Weights of a small transformer language model.
Architecture: LayerNorm before each block, learned positions, biases, tied embeddings.
Training: a variant of SOAP for these matrices, 4761 steps.
Each number is 500 + 50 x the weight over its row's rms, rounded and kept within 0 to 999. Layers, rows and columns count from 0. Numbers have three digits each. The size before them is the row's rms in percent of the matrix's.

# layer 5 attention value, 192x192, rms 0.107, rows 114-127, columns 0-191
109:521524575521524518541466635395531579490587527453609511460537457510552436423495470561490501495532536524506527445471404523511494465553512499516556561439391424587481567493541449528470478569525508455427457528438508570523503524510512451525524511482544507492443508424362535485440500502489558428597483573368452456519556453497479481554512479502534525532471511483469527449598613400495463594488545479523543541509502566530541501560473487584562488493533470520428570502475455447597457495621466525454546547472441460496515504574484570501489518583528529442537542440555462564433433400481494547
097:555490479507396529422446540495484513503438552471513483456383555432536501486540568439482605476503483501477507512439478560511462486502547394454445551558556519480474541396522460503456589551612507536568432517506506463503563587438470473435431396508490527542403628448481589448559601478464501591559558410473547562469456498561545463441524466495438475547454486475559530528495467483552583508450482574501477492511537506472503482512545397553490598528477523586503523496468421484464540500473507471449499514522482533563434495495547591396423487463459431463507483571455494472585440495386510543
102:481460471426531579492480558478536488473505419438463563578562445431516560491516560472508414450460529575499507480565566615570548515539561470474473460518533538399475518491512420442450547434494521537527510537571477484466527522517437437476506435583488522504460537501466567503554556400473388456547471515454485422501544444522537594545500577512558485481617471477593544536443538471535566477471481506547509441594449563519490496579442422577471513448502487514476489462477539462576476512440488507432431515450415370403488538531511480535562554404568417511546495420524401554411543468523504481
094:547448495470389612562473511569451503422514492479563509482486594465460404517493453627538516532509484472505478474435465453542453522511507461468580565532565434550415495482549494560439520461470484547429533494536560469565564478492548469541527609478544598442532496417604483463547483531436367523482369490508496561499577479462576519401482463413429466496552531534472477469488508504568452564522522475487376525540489505490529449508432529529442472487561565429472436453387495492495598531472543547490438532598518529486490515507537469456540443562411438453439483467493530487446481443546493546
102:497557446446528598407492474477467506532528442506443519554522616558456533495524439439527499516560484533503475545451461390494478582455512542470471423480539605561568550504522545581538471511369397586542460524529537528342518493459441502460462485438500416458500554421469510489526594487453451537552521449481466516547572518546544486503492497545523518378480523510551466562571536505415559523545538467509451551434567492501504450506439566454462462413521471574484503514509491484551478601532522485481584455438599481449566485465484574451460568522446519481484517517504567541479448552398512619
097:464468476596588538468568620434504507539517565446517520424448518466516533486523539425447450576505636478414520503526504390541543513533487489531484606514500456396431541484525562523530416587459394511433471487457504497491448428548588483537373474548499473506533493523389538497499541452529510539522461511491488504478524509475480602564458445497490502459522528533419516513446542469396491550483458517466484495571469463538526416539516445467580504455450415507482475566516533477497514454505504358410611566488545522545591521466423571547445464567451583466529475483499592489470504487518557484
097:443449510518527458544475467438510553502522543547480519378465491544518442517534444572454609527521425428482547460552411568414486511501517441551572575508414442556480442496522472596507506560530456473416420557525478543576540506529479549560519584434531630524504434536465514567487483469574521509511527479475537466391525446435538508454478527423444493545473499470534517487461483503457315514472487547482490585499508452494565596540499533551482481518467468526479524483496477518580518489568512429415467449550421485453426549538448407402463448599552543604504534551503480520515515460558448564
100:541449545503511412531527479536622504553548548459537492469502402442526566496486407562535465495504500461425564458481457592424455465484485437453558547495425480572473615446521480417450456489446572482482518450458542495459515438507549464487514596377568459536498491533579524514517493394550520568463415570556437462517507596438526439492558544524425423458442520434490493498529493396560489527475588454501564456520510429536454532410521464517558574490568528558519444488480465578608483532449497561525531510534446545564459431552446530445517502516559413583482467571450468476498432459525521477
104:470525596579516424566473468530498548451519580491587426452570357518434433486541496458528372510439522444522476446468487381479534462537531498556492548509521500537551454495523440436532463515587584560442509492470465582513534466549486535528455512506496486568517470477470526497403472549590565414517445422485502488613526440409411407541395528474616477502406473544471478584502523483456449561481480529504463488456518564550503486506499545543576419582459434476472506474481472496525457531414435554494568561453464536463507507483467489569498495437491470442581594481511532491561531588537532512
116:501418573527481469521465425548534457540534575480552503457463438406508498485474565508467515474402486540450513543481459463527473538578509530557655521483428432492419531581505450514459510539494488510453574415489488423547477491552503529503516537381506401607424487489472583560467536572374454524472390407531624431473541555440536498543543468477567506496475500486417512562551454421513436543475407462453541514489511503522568548454490536534460521480442474438413490507527424573484476499467501492544592521512532585567494462434462493536536481450548492519492561554460424441572484566573501479
107:424495564507455545497542562544543531520487556568556457453497533491511543508494466518493596514488525491435424567432483464426496494505501392397503541512461510534496537440567443554477465471429446500594437642438461462421519508486567442458533519438476392480493635477501509520456521436471435582471519484519502582496464469540517467526426565573406509466431486414418463418617525438533544484510505543458590531568576543409501549417552536518552565448373500522584522515497558432508550532452502531491520553471536553492436526484563546449430474525505527415500532520465473468458442557527474496
096:451613530619509513556456455435604472507560517488537557528428413518513487600470534599558459584472446537485520467474489460538496486485422521518490587446595529388476419473490492450479548546500488434552538444498476520477502431613503493505488562442528579500434492521449520515422423539504536399525463495488471431562558497437475458401408412500485578537542424501576453450431497515506494502515579530482486555521426538444507426543425582527490514481473580433509410490530569481534475507460435504368540594536406474470517536511508535502537520544526520441475490516458520489547514434558454563
112:483437549508478444447564506518531485557537592520536509449429523441531449511503531489401553509402517488502603445438390554463566500495449498584557485586528500404447530484577458510477403543556456546421530457525530445536534503583493496517470412462476487500405541465458559499525461538492482563584517427536576531412520505494484449502520438598468501568445380488504621559429427497511454523509407581541425488524526540438466511419509450467436548556429554469493483493473560546557560567490537416448591454576560522554499439486488509503464456535444477510502559538482523574554543554554518542
098:488514557526422517522429474594460518530449556504439550544506468466533590605436512515520481498493517425565593547530587576479434424484446549438442475464503492471548507424471432525477470544587496539518526467409501527448386476469442590547487513491518535519541446558453539459440492502559486564525467428533470580555500512532520395507512510486482493379532457528580545495466516552488547527481528515409490448442436489470526559509533527582557579485615514553540466479596595489530475558335489498468477563417456467538464511425494556514470485365485555523473534576490445436476540522549514552
# layer 5 attention output (transposed), 192x192, rms 0.0937, rows 114-127, columns 0-191
105:504529616493463492455490444517507402511416502580487528523441572555460517476521622510542559485501451548531492503540497525525415546443502456592507552501591542431490422581452512450534537567504552559541542572525436477563458594514463542480465356446435466470497555485534516473524422423472518487543454466606559528495530512419530490452439531501492398472502427445553543566443448612466484500523574593577597502450539417469464506469578540561472571478470496477556450511520484532540563548395522445540426489447436504509550468434525506447509517509477494500525489579518478473367459530514502449
097:502493497443541427462511440502458409422433499488531534514442511539462481446510541503497388580431511486458452469514518431535494446600570513515613493496434559493505507505565450520472526437416467556462447456418608537532442505538535507610504529454506453481514472507519442534494508591501455375565491616547491472437474436418465433550488440561545486538588600520486510424433478497421431537487539504499484571577561477577489470485531551468568479528566438558452504527584455613512397437524459449552534479479522495531487523487553429636504535501430466464538527502516475527551451548583493520
104:511531444515480453457503372498501515558496516481515479438464474599433459506438498504557450445457453483490505525556495476390394548547498424557585438517543531546501513601466504529504429528479441455526420533412490533592489554503464565530438500514491512454542420465445437455579470388556517448488471459505538490449440591586531445426519534425474531502500527411463426478441459565480578443545516508533462467449566455538522432527506511484457546472499550488526600511468531539494432441520430463550531458557652559531584580461477529525476452557559563509503514540439558471476405468399484409
096:572475543478435403557426447554597505539478486415476549469504413526512462485494447424551394437537483457473544484493387518518469408523449573469466485522438458533527403491500507541490486446465575585553517515488513490553487550452515548465532482464442524593501454621449466516510395464449548538496512415529472551486477473460539465492509508586538562452563388477522479430539506461602414531487549521478558512542500527439543559562462480409558506444488507438481514482559476451492476472545428462568507479355469488443527496428395442573465600481496477496543410474445554488581545540562508473
105:570474455542535459441516509464485414529575437486594488560505421443467532519522574527532487453485454478531493495527575587558535569505448543563523609523459452478505393548422619443508520504547530494475510429476408466474503435512545471496617516469480439507526512511538399548549424492441513465492495574512488488498525539484480460447460548514483466488531525576453533435550533575553471482434468430460590423442534522471540470501602512503439584532563548438461530550509609558490495414511529536484430354429490634517479554550501482624537451509452474493536433508542540522524573469549438506
100:469574469506485515479498516480503571512382519491429530551525444486495543494509539496488460426565543436551417553505458494516512531460489544511500451464484523453534492592495478487555644454523422516593576528509478500398463561519522432511524503553431514429478452468551537557580480467507467405559563429555470512488527471433378496494504404513545497523428463559458435479398502551449535371517432506540499425419441384492452542475552448492513510499538514441479499494554457537508445590515502538488445474472372484482432462582515532484490553537548554523495487606433468563532511537351422465
102:453501525456390372522394559552529437473470485473391546516529490562511519513436456547508453502549557533549510502380467551434472472498567507552554504578454502442455501450512549489570531483520546515517572549565544452585446561456529429561453533447516468500471547536463516440533543489497479563525452433549607438536492447485516505541466533531566474505537472473479510534482454445509537499561544540614522429512557553488542527494565466489590416514464516549486457511449453414490533542507578528520493608436442484531539501552524537460470516405512555407512453398542520463315410596519510489
104:419492524529423581459474529515480505437571424564492549489488514595533551468531564536428490527451520559520359502530510428544530491496471492474541442565464494496487547500584560469525574560493512549484490584537417578503521538416438525618400534540463559490417513494601408491526513531462506510525457516469529588559495528493500501556495511611551562522577480418427558506553470422485456420461517617549442541433521531532552454532493549503426515503455541389503497447480480481483529519543522471450411499509513513526448421491571508456505443595479464465601520483446397510482590435486588463
104:537530580420491515491618520467537497567409441479513460469497608488470502488508539505587576456510505506498490474518516516579491520496491560532485502432462429451425505443487444467513519510513546329479448491584517525566469431570496467439471353493503508386492489567450499463437536539449483575457571517531523561501485486435515489449577500536423543516593462517480535461494592482536565499545618476470470540450391453459423531492444502547540538524439577408536449484470414481582558532473557455500503456477477439545525547634500434393476496480532495542448489481474492527469457453532406457
113:450505453497484456568510505448521441511444501532512429473525491451529467479600419449492566457511599529487457485498473503612398455434513488468467403511559504559483510425490444526523510602534472529475524559484484538530482541605472393539447544549547535521529452582539348543473478582445540396425595486485425515459537530489459547511472443511433523570506508492497465466538434469572408541542517512566531516444432512537438517511481472492593468604596559453550442548465443384459438536456533528488471432488441429521534513480500506371562490565437482466449462574432491558494522493480542492
106:462498513459576521482539476474367533471445467522450532608378513564463516472543510535490551400487472519486441532552539516455487422539479454559502420505472603515454440456544551519517543464570537522537580494443526488477501492495364558528518495488395572625450469462596570565494482603486438467496424549600567454444543524494577533430532469516432530564586489456513486442531482462451419519487491529398454564436475473549471551573527479447518498538558470517404522541448479598496432503490507532410487486458413529443559513521452465545400460494417447457522465495531515522469526462509534499
106:576465532467510453514497443529431463528497499491518501476546532468429536465525441512505526431459564477404492530521467438459580372437454417514451421480480486424495603470525504547435513543549615512561442479516402464504472526508510435415474411563427498520501407419457465463494500388481536493465433431521418532489491438453385475547531466513604448490449539522448572505479548546547511466507520488450517552499585482477412530515574439517432492537449538539514552526453437510528484490427551460493530531479463549495450522465357577456481504448494429559503499394450556614428542504444474416
107:477545425538514389528455496516572494498636547523460434498557487475479508495498483513456477457542524500443493469576485467613522519541520512487509388473473501517438518480547493563593582492410469473488548532562553510482447537519560370436416547442519438522456483498541541616437551580539511407553458497506480466417498508434487474503499514546602485539511473486436460517553470446441479467540504563531549507475463491598441473508582554509518543447514505468477401473488438562405507435564588518591446458488504426541485567527450465489527538422586496460611543584412525486425489543427433444
103:512447442497530493513524531497467446480555516404471359504501525575445466461578499501486539499484587525528435489574502410543508474375493439542485503552475383498526599522491566457476563406485467585466486465464440497448502486465544483440518503616445464543485483497476531505503568470467479547502565595513598501532451433511448520502525450540513529570479520497464523479503523550543545419454499517493498596528503504503395441537506496475458468597462512491443447397475521474499432434498462483502554510594457597351434644598470518443550493543442559443487504493493534541560453390454461510
# layer 5 attention query, 192x192, rms 0.129, rows 128-150, columns 0-191
108:465458411530547503444485483458411555519566526586472513576427515456552513611553482596579414529478480538531462560556489487475434478449434586519552447557460550433487513511525486428434394531518429511518422523574405610550505486437479571518448488409473530466524567475470416543490446496583447511490495450493517501546480522536547466472555490541468550513553511517461602432449540462508477415575504450532525416470502542527537556465557527467473515514433480481459557447532475593533440503527578572559516470629624527577437501433529456502459466494430475546533482499429467449511459545412476545
116:549445456460472483601453428453543530484423463443531481477484526552583450485492467520458454572492475466435556477629453499476499526471531455385483533602464512464526468499596444454481531405431439546489497552496481405381497483511547512567531438492497465485475606549500412531473564504407537444440492452580521526565600513597531555539476429499484463464453522486482468444526465577457410540522498507578444468555447409435478478507410515533517455587512559545530426530475519577490508482612491436533439493486479546581469460528533442469512405457536489452512403519506460466458555517597542500
108:442379402531431467518492473433455550513468539444617537494454630492522456541488446526512460449410498386492535504515561640418509445422490493452513475441488449537468567522507508564533471466519536494479490482486507573489392532541551488468506468535513428560579529544506506507514469554486467537405464523488512496612488507569459411491569461477459488522488503579540448514566595305488571603478521525521594529470470563486490456571552504490402564522447482443451548509497489459576424441500526562487480502499525491465441433450526469484485566478539530466499532515516563541515453479507491597
108:513466513467434430552462480491440490536509466493513483504491505624440459546469419513528520460522508592535544489559466473375528477636494458547469546513525513500492451532533506484541403578434529509448608475410548602548522492510547515533510524524524531542448555547525507443393502556558457528463504484550452470419547476574454440527500481505475556486603564557570513585482580476421528471506522509496504498589448462502497387443401488450550483512584527375479564516491519493529454445488533480483490501429481372434525417463464478589477498495424416392388488499511512568483541433489449508
111:500479502549529488468578475489534560528522518487515464576440453425527597506391526454453556517511542456493396496505624526514576600473455447392447449514593483495500522537507544407460475484494530455466409554488508531464514403601578608556412599492462452548471393410507484583507536523429523493471462522476466559533463534453573477473499437540474434420557460477478584475501491496532521503459530500582585559436551450452564480433504487577548512536521419511487496486529496474465488534514438522504530484534467469456440594505538535620586475409391457466502507495502520538529475593490545460
109:543440518490505511474547524539469455488578523469520472449389556505552545608480579525433426492631627503473500454565523511575463532538471488543562519458545509402473496395461397539524403572466521401511462536519551462554410517525518487469511493507467481487540525509555575399546466539459412465528447492532539458584413438494440420465494519424561546457588483483427418518426532516422501413580413492499639487550487525493501572456417492482427520542527522464541472471465458510465472557439564450551495530477535564568471546484500487548475502503544510489438516515482514439514443516403528558
115:527494459417587455532517496485569471450516450470467519504325486488519488478586559496614460473524551446546519544490622459487562429524464479541485493478544385561536492423475485489383504442543532504491482547464458435554414580573565573524485476406455576496437488498539526500485492518488502549521459558522343545502546447541538485465524549505424452499475475488536466592469425462555576518470507478491547478533425535540429549606440541585547417566531553522571496470464487491450427428492490530544553528556581535448496454488502494523444434510510511489460441564427475482508461493574420570
111:416576576383450510446491440525407518512468458446451608556502564440423496439528456579479543574482502566477504463368484494438500498370459463494518501526551493556574573474558453492477452464413548565560548519581507486457546520501443492507489465413452512432476473505623514486588510464546573441493571440545551526535452613543485484584541542488498468513505434526547533512479603560556546454493526522477459389498486490470528457563373564432536434494494544567460474497489503459557569508547471439500501550502508559503498463558567532472514413446573500465533503462467503434462536465491581499
105:443534541525510439467538388489453541592502556459399518472515407466508506503470493478487513540583431413444455457458462524510487561474465393480571536515498474505530464555481491546614553494423606426579458490442544511561562512532521599494521497501545554433490471478497524444475521568418425500445471478539519524427443486503434425528640476554608573556449525460535519478516533398433518519489474559467591432509364545499487452540529564590526478543537448587517429429458514505452481496547479547545500512477484488478489471466531510460429561484517567431493578446595549548479409478471457484
114:469463435568551599545525521556545577395610529535506541431559419495598506483501415511498479532530487514452448519543525545622492516521490531490435465523520471537523508568567519545443407476510475484426448603496492482411528580525485413465456454538565392446524436529610547504534457497517546497489501561434478498514454331557536530501511476452525426530455472510580579500518588448473528497480503437534464558428484459534534515530533579507568521631534491488496521399466437558541488492555560389472501431525490532470454465620458491519507494548529500569488502547538500539463455433506480465
112:638561581512521528398446511405482527560409471473554539416667496513498422557487543526573508462520567567587515580506528382496495566522502497513565593521490541500506565466508471511541450421467552476443552546532502444518494437494472527529575485497442497526554527520520465490501421409492540422431491478432488481599434492527482572443491495475495470533424465527531529500447487465540525535547505508470472526511516529489436569477517552458476613557576632561507502523442534501512523361442430449539556537551498559469521438569503484530562474518546499488373460520474552469490440568501502451
102:552486552467599526578522435577528519432494479509537479497484587538474561420415494460517518545430529584570481483494530532467517512494559454512552529535529546488504384534536553494565457448481503518453477507599480496334384481491531459444508546397509474470567458537461518500488466583447446399494481397467501418569474512543548557479452565570549458504485400431546484461491491525489482593511480455621499605515457543530528434476470426447540451551458549461511460544498540502525562374534441530529486525504463489603502533494532459537517428436412517508519496537542417470427519599520495546
111:480441502459591484557556447558503476552518456552503507482471543440429578570428516475471566441428540444495493539520447429442512442492461484514550496462488497594470492595518457486400473418573532454415557444468510543515454510563486510511513456554448589501591463531432474515518534534492443422556527526564569526444441516388493545517515433463564557624496467523426484440623466470503454448600491534515550448502635477567517504524385480543445540522530507556459469472541456533440485531470427540433558436449488468494433512521466428533475506328546533536480429464504516483458491448508457502
107:452596483512405529508564642477532550497540508439449508548596526511497626552497517480521524472492478523501496422483487406487487399457548406530510532503525527450478542512577504524490532505503414464507504461488442508471487570447556522447514531495441488578463435500524533476468435506388491489468479495447426547440451522462544474629437441517536506538546474474460502448553534562517499497521490456482503601580507474431539496450484477493502557449495447526598424432417516584591457510472614536454531555530476493474460431428564578514549406402481498439388566517588552479458559527475482393
114:444437543527562542487457567485522461567519478564463511585604574588481563503488514476489517523536451499497459596515506437534539449512494444484446487465484555504510471376485541478443418583490544471448564417496489591580527504480530518572506426428610418419450532558511550447449464615544538468485531548526511420544455549407491507536484556523527463462468450525428497476489515504528541537491523466494533402511469478544390509456527479500511476565449429541393543515398428442483513469498453562525638523445462584508543433592590508495512486436499454526552512449469496518469406472575463415
119:481571485497455498474500490436453462475507466525381450501513504446592570486525471574469532461431591470546488411566426516515620401551558479581550508514502453474544418504505532452476520539467545615448470371531435491488630574556400531482549514486546498567462550471479524539535513532482404509485448572442502497537513511485428508482544548572585519436542476478462507565460515446490522511512542524513496463500547504492513517537437563442507478499478510425512397552627514495434492587544476495533473458511414501443427538561586335559548528521514603522456530518467557471512510542487447451
109:502492438505471600512463546436484524564522549397462541388492525523431455545438505485463458553483476529485478462429412553474542530522595513542514359514527458428459544439551510489481513485564630533471421438508509505466503572533545418432464532512525447518347471489487535381638516511483542503433484573416478467428499521450562547600480550524493431594480582504542510560467488562523510439404567514481482495399539497455509552414447533467502490506564510474504484479503572476462445458402448568504497499486571462434576469517456490512514514451507479555509495513506457560517598493555543534
098:482592517504491471521500457588508459513427493481501452604535470489478551506399468537453620438501557525488525422469459543464548436471471534483548486463542548496463449519517516547466521508488534536460531518444442516503453523523543459449568516450638488516459467461495614539488459413488470531507470457494538456442395599576570420436468463516563505566448527529487461452471476508349448497500457413464531481463522447546502538459504455455455425538594578456543465415488429520534464425557548472458379581522500444414512466426514481530407511550450408526558418474527559455433443457518431547
108:485497499472530625513433432489514570431447460425466471476562582477580513408533570532502453483495507504470469483451510561506531565578437503420531470506492539485578447481566498452559380479519531585554493488511519501476521445568531520478426477451554516531511642413468494453556564575501459435462450445497595439577499442466554393460508523510464478509551517485541537450541525498492502511491499439566574482472483505501441446578512477556409358507481450511494432455381434557502531537503430455616443479596453508552539473470477443423568517477563485575521557550425483502514546547453504447
110:560542500487467400570535492467540537485509495510451515518520491558556473474478447574527488586507494487568585512455555427561461570406534477478626508518559420521537419503546594435456468524445507495491443562559498464529515421566541476473466450513479506463479518426408557439441501440583545497556404542473467503452538515434535557542404554500482480448503476552532531530451545512482499393481553484472465560542526379457537498551577606502471543457493504392488500577442545575462500417552495541524533513543503496380402514461617459515466433517453514491428442436412527431523536540531540429
111:540561503491564527479612517506566494440526500487574524580494490497503456493417457528443473545467658491489395503412570547525550540460510621452546454461478470490559542501510475517562505389565553461522539442403569572513475550521572481525526506517517469455530444475515536401582497539457512564403468513512556539509606511444491381540424506491469529443539555453517518567536504578489491457497560539407499556487456467573447558497476441471498478472574539445460547386508449559445510423496521527502473494551435442545459512465409434614553513485462571529532533515524492543491469460482449614
106:500566522527574460445477531458537637513462587575515519623489535530468510511532476528494467517503504450508532549481505436557469542524549565412452479479529560480447475398554510455509435541473564513505450491486467537590508410496451463461572472554390537515491485611506506391555587408471473431593489542531533498459466534564395554522472467510513417458619498513481428404397443428443541516473516465513581434426504509459504556526495471519499505410505491531528449520511511400467535607603475505514473538563539503398508501545513469500432460520522496472493500535503448372456480455554500569
113:453481485429529585475519493461566441523504583471502442522583527514538462447600560526516491489530555484514536581518524436504598546403401542428467524522511516438483527481491524467523430526476641471443492498576404553438428488514439520542490577538611522489486481553489462499456500493514490458512526569511510470557484551481511516527512476476512541583470422517513454456436552538415540434471515496521590593560429453538439462422506404513467480521410496463404522466421564510450557439513501607483395558570569538512535513506512482420457397532470552649511462556433461564465490497483481551
# layer 5 attention key, 192x192, rms 0.123, rows 128-149, columns 0-191
111:459527493420468439475516585515482494508565525516483483461451517459561571538572517462514453455436454481410504473525523551508469436543486460520503466511498505453403531409504542486476435507532545466502534533532533500540500353528432574503479504430491482469550537465423475523495484502582591536483596480524518483571496493508525586531529515535563560550445396469588513459577468441482425575447467541504527581502647459500478487496538480557528441434569455423486498517365552564482400379475562565482414564482583554509472559467578478546538535585506509449595542489386550457466501546500455489
110:486540431537461510558487450476513487414498529525557593525556580542565501411475460449559549539575433557442593505595521423472500539456570502501593514510506627557538437639552452469464462457558557539387596540508454494459482438454474424501465487578551511478591486426505572557524500606504596512522508451503507493519562464557484496537532416541537430439470453548528501527485457523521556491518551441544520583510473521517447483493528494504497544432513504536522510496474461432579556473581445502527517545391516420444479484533478512542565483489509448529478451489463387565435431582484407570
113:419449427484628470426417463550424575514441515431562470557451524589575466520516469403561504515535518454478504554505508553391495453465501521535541419520451521401562547571462482515466444503451498523500466429430536490558457561523544535481545451563421517461547424507495483512557541455547483575492592498499558481519525472487508519530369529482454507444557453572501522427491566466458476541510532486431484584586448504559415554480486492494492488495450521524454557486480485571620424434411544545450452505464509497515543477532374485470454443572526471446518523495481570538642423436504449485
112:513474593480539531567480516475500448567407484579580467487478569638580500375516490579505552433498490500563446531481552475521494463500479490500493423468403547512488526486444408527481569513413507539482561470485436509581453482509526565479509515563522492536509429480490556562581514536520436501441432588519482508459532658639536498510549504500509520417473492568426439486484480470544500497448439399442482604565553503574517452549580547489494440479508548535521416532496487460473480479453508478453519519552511478398483480502551475453377476517443515398501537423497470549591514498587557505
111:530530499500532585566505582568552537426452469515574457540424462408565546573436571557364584513548487476455563450474574485497468490533525432512406514585480468527592490525517463538537611482450460565550375454456560486544427494565480488516473530565469464451475438534422508446514604543494468534455496449495466521463500458452616455502496470475456452484497407476549568438533508558366417537504519539505567492454475448487501525429539551468510462559505545468407576542464466454481539510563465517520487474532574393528534584543568513441518504481448516549462515473527456448398464477471483493
104:473551480461558408499479436481473587512498481570515461454551479422499613489501487523481524512515529508546549523469541606389489474489411479489590507520450522483453503475473460427446516539477411520513562468535509500512540515484580478446509546508492553497490569427466515499556559527567519375463401512523439482440515537465411518391565542465471490522389489519528409515447422533531515489506479442499537492544481480562412524593526474497507554530442534492536480435375534612374500545471463511482486579503600512641470572510470529475443471458478540566522506497436516557375519525384537504
111:450562469518480483528634442455489513481526535470413472568457496448572525518556496515474476525618490557487551512477514562455451512491523504548546461493493613470535530497504513451576478631471527515503418427488424490542613517423482506469510571539449465579502483399519468422495477552507418477511510576403437460587569515565532457421431547507503496438516452461529460452477480567487460586438501533494487478512428584533409487490393438511452543554439546413491535497470494514437447420501564495457592516462421541561545412537507513574414514489499549419516476523396464501534520499591477574
110:475493569555570544482603533453520484461507565419525457543558463449511549522483454454514406574412478584477552568471388582448544581483493511512480513507462484537552466500545487514570438479617533515420546556418482528518451517422499506466515604386501475461518506537495479527575538497566534463484495509529476504479494441447437520496547487431526413625409436493455401583546466495488517462407499484477572535603436495508456549522501506429386522470549494539476502484493495423528490479537556523529483520513466537446562391464545506408562602512524493439493572462611512521491462404525565523
107:508550557478489555466441427492486570457491593527498451490496468513440510563474554440467500520590547535480541583413579474445499408498535489468470485456473551454515478528446498463478577502506449375481525524440545509429535515453495397524486416501495514557525497515428551407521562503560432509511583481561552450382430574469547533481470460529448533535580470496509391454521580522523401548456494414488529433506491483613561419533505442501474536476538488543573545542578554486527533536604514461478502591618570523427564452530482495382458565512569538472484524474506569521458400509467468547
113:500492495597500552496490572588587527438493521522497515576499515434521456420576475485491501530549461475524491468479594611429572515561468518449494476487536451433517526481616487564529529525446458517433522534487564476433559553456497457480528568500464454453478370515479536531432474516533539630393472452440566466507540483414536493494439523521515531389470515421521535377398465519569520393605537522525498498443488441499517519535475489516499556524560437446549588433570485470493427567461536501472463402425510558438475493538514484546491493590483466483522570481509542475497526587378533439
112:521481406504442550337501480484583479471489570500553537425536507470497531499439514464427448529536577520537499580570471555459446525516473495648540493455524470540443530474506465532507494462534437530506493450490435534542402545510533456588574466523485536391530529446493499479483522454565556526445424555458504500559525521533450485421598521468420547474448525493447432541471469638505530513425519485463418574464499500493444411522470481520494463484485524422546588486555540414514496504473567605548469453533397439532502441391418575542599472538424548549608502506498499527498476463494471480
101:526526487562545491439505552467551381459436465560453535535497534501521663455454548517565568478502489453536507504571471483434581581499495445499480470576506510518469489428517496489471436486551521476478567520539478485463410496550538482512496485510531433466658518503498597414594529493451454466476430403490429446536450494459545515581455467578542407476507470548577513478607528484564490558436512515480518457448510426416546530508486451430499593546540550525517515398485487502535528499580534477495484443529511447514518476461579570545514431435531399556485450597488432516498446639547448533
114:529436596498445442504519517548438498540535509460496533555523525434481538547404481456481545460584507536512513501589539415559573469471506407562463425459465412471541488491527542526493527560586477513514523525548489563481526513544515465475578623435471440485420518429462495478489579541501551428461561471523551467434449505447533455465501465537439500466567478544385451519523600425496555379497464542460493503623513544545559538474579491491506498546492512424492449489533398448506476468547447474431485540559516470550424521435484547590557436598511499431419525563470490571570526410408416537
112:467530484455470484490534514489509489465558566556544482532468460504447517544530434555456567488506489619488476421552451414488494472518451420394500472467449406496550451605476441577473542538506481541438448475530484501497510495407577435473493523446535414458550466503458462549452456370503532524539521465515459521510512499441575478562549572545536499464483570462613515457510512560460514469521482449540458570517490437556487538529549506526534504601404458482508484467405626502488596487574451420436486435520445458524462513383507526482438582476642495566396474519511500583569418463571523490
107:566414570485559458431425503514568449512456430484443504495540471527475527514482567417447558541463489576533460553409562480549560473441549471498506491522469549569397424423474513539496470476456545495551501468514524544533517456474464459475563545507521386452490420546541498426494524556531441503495465552511542579545517512569492483514545612459490531626493493534541490440535456495474459397478491588466561568532525434378462496471464517404520553529418480521515545526549449393502526444402565422487410504471470612532483438518471492551492510552468575523445496400465587598496566554447463460
115:529491510515531475511482533584414526476505500516441456506541560490559533428513531614541535556585518528583466451404519448481529505597555524513426551433555513498442447594476531419468532511484457504521362499496510480546581579556464500459572558432492482560559523554509517563478532371503411523503449505458414507504414470521466412495469488589552531484465492494471355533525517477506458461631480551454415501455520533505421572509434522507486471441577496480461446459575477462496551456497486523516385562461504420480592447437600505533592484517563506528496420487457502521498502472428479546
110:546461569594485490562538459461571496458487488387521462483425496442539453469590503481500622489383469454514489465457522529516528471516529529397549459455570543481572530469543600486403426487524445534490444481481449481557563542469596495509500519523545453609567526492523512589534464439451498506425459458512409595486527467491557505452560486451443534440609570565546517454525461528479507488428565529574518470583506547504455496512491532516508552586521522530477405569521464475480553501423571479464555503547462429481527524499488593374567512455528529501554581388525528447545507541511500390
102:510546440568507456455524523525445479399460475496589380504551407527386531500499480543508518431510575459528485547485536484541581488429586507512466482540503515435481478503509515495563443500474472455430479429508400560498520503609532563512521481401430406490421458506463555568533486498534550592505469439506503464430432518470557433490407468519520621518496472537584470520434487434463582514468570567522582603441480569576475468611520509467526541518559540412508505587450529536565541504441525441462495453462521525450480506577557509554480481484493441507500496605606460583507490501563483574
107:392511552545654525561482569481484519449465464478492449537477402436452524520551457459503587559525477431536527468468467460518513485404502455499532511474504585480470504515468508513454399441480474426527464501508603456517522537526462438552491613566374516531514585491455485450473468529509542423419520511487547445463498438447414500530545458493483418524516456487528433457449447479432426527519496398573471504323530440406480520510568414544497497452534607533491402509539543476554533473510547528541488484475538575519489461471509535448506517503536481516609553466379413486474504530493437520
106:451548458610346511444555543574567471566529473540453515438518470522543432422487628524494580465442510486516523489469469488516523466513513504500472559528516603472538572510552509542505513479412454530501478504487490514509521492517393526399444579479583424532493466569466503460550535397600480563549450555555511507514476495585521436499520503532461389504560452462536514602490456575406616482468504463553453512499570379604416538607495437474525489448492448520527574516540502537488425439499465538502449497486496541557457448499524480526519559495545393472563450507461412470528473508534467470
103:520547576499515488565493420550519458465476525540460442551397348505467491374418443409431479507471443481462546439522543495577481488465588491520507478493511553504519506460530431518558456427419498539538489482415542416504467481455625519481371522535442406478451485525470452503505595467586534514446518501445445471490420459516562462509497484496464527461498452473468518496443518475525506497495375489524554488444510466549522528541442449516503546577564521525477537529495523578456542407449541474489586522486585500524507583479495509516493381488396421521473462521491540568643459439408518431
108:514508467377447467478473436598537536569431475398402493474460457445584543509380478544560414547439548476532503504496443501439495442484521410332506519519585481486522445569531552543497406541456524478408565507526417511496502483568443506522505496460477497532514516465513491530571516480584586494468492459536578486522554540520486426432521487521415476512520507550468451495486515456409464458480458567424553552455576599499440600553433542487502482508505485573517533478475640414452425528538489479553575480539463572571492567602539465520519479445486498492505456456501542559450479447496497522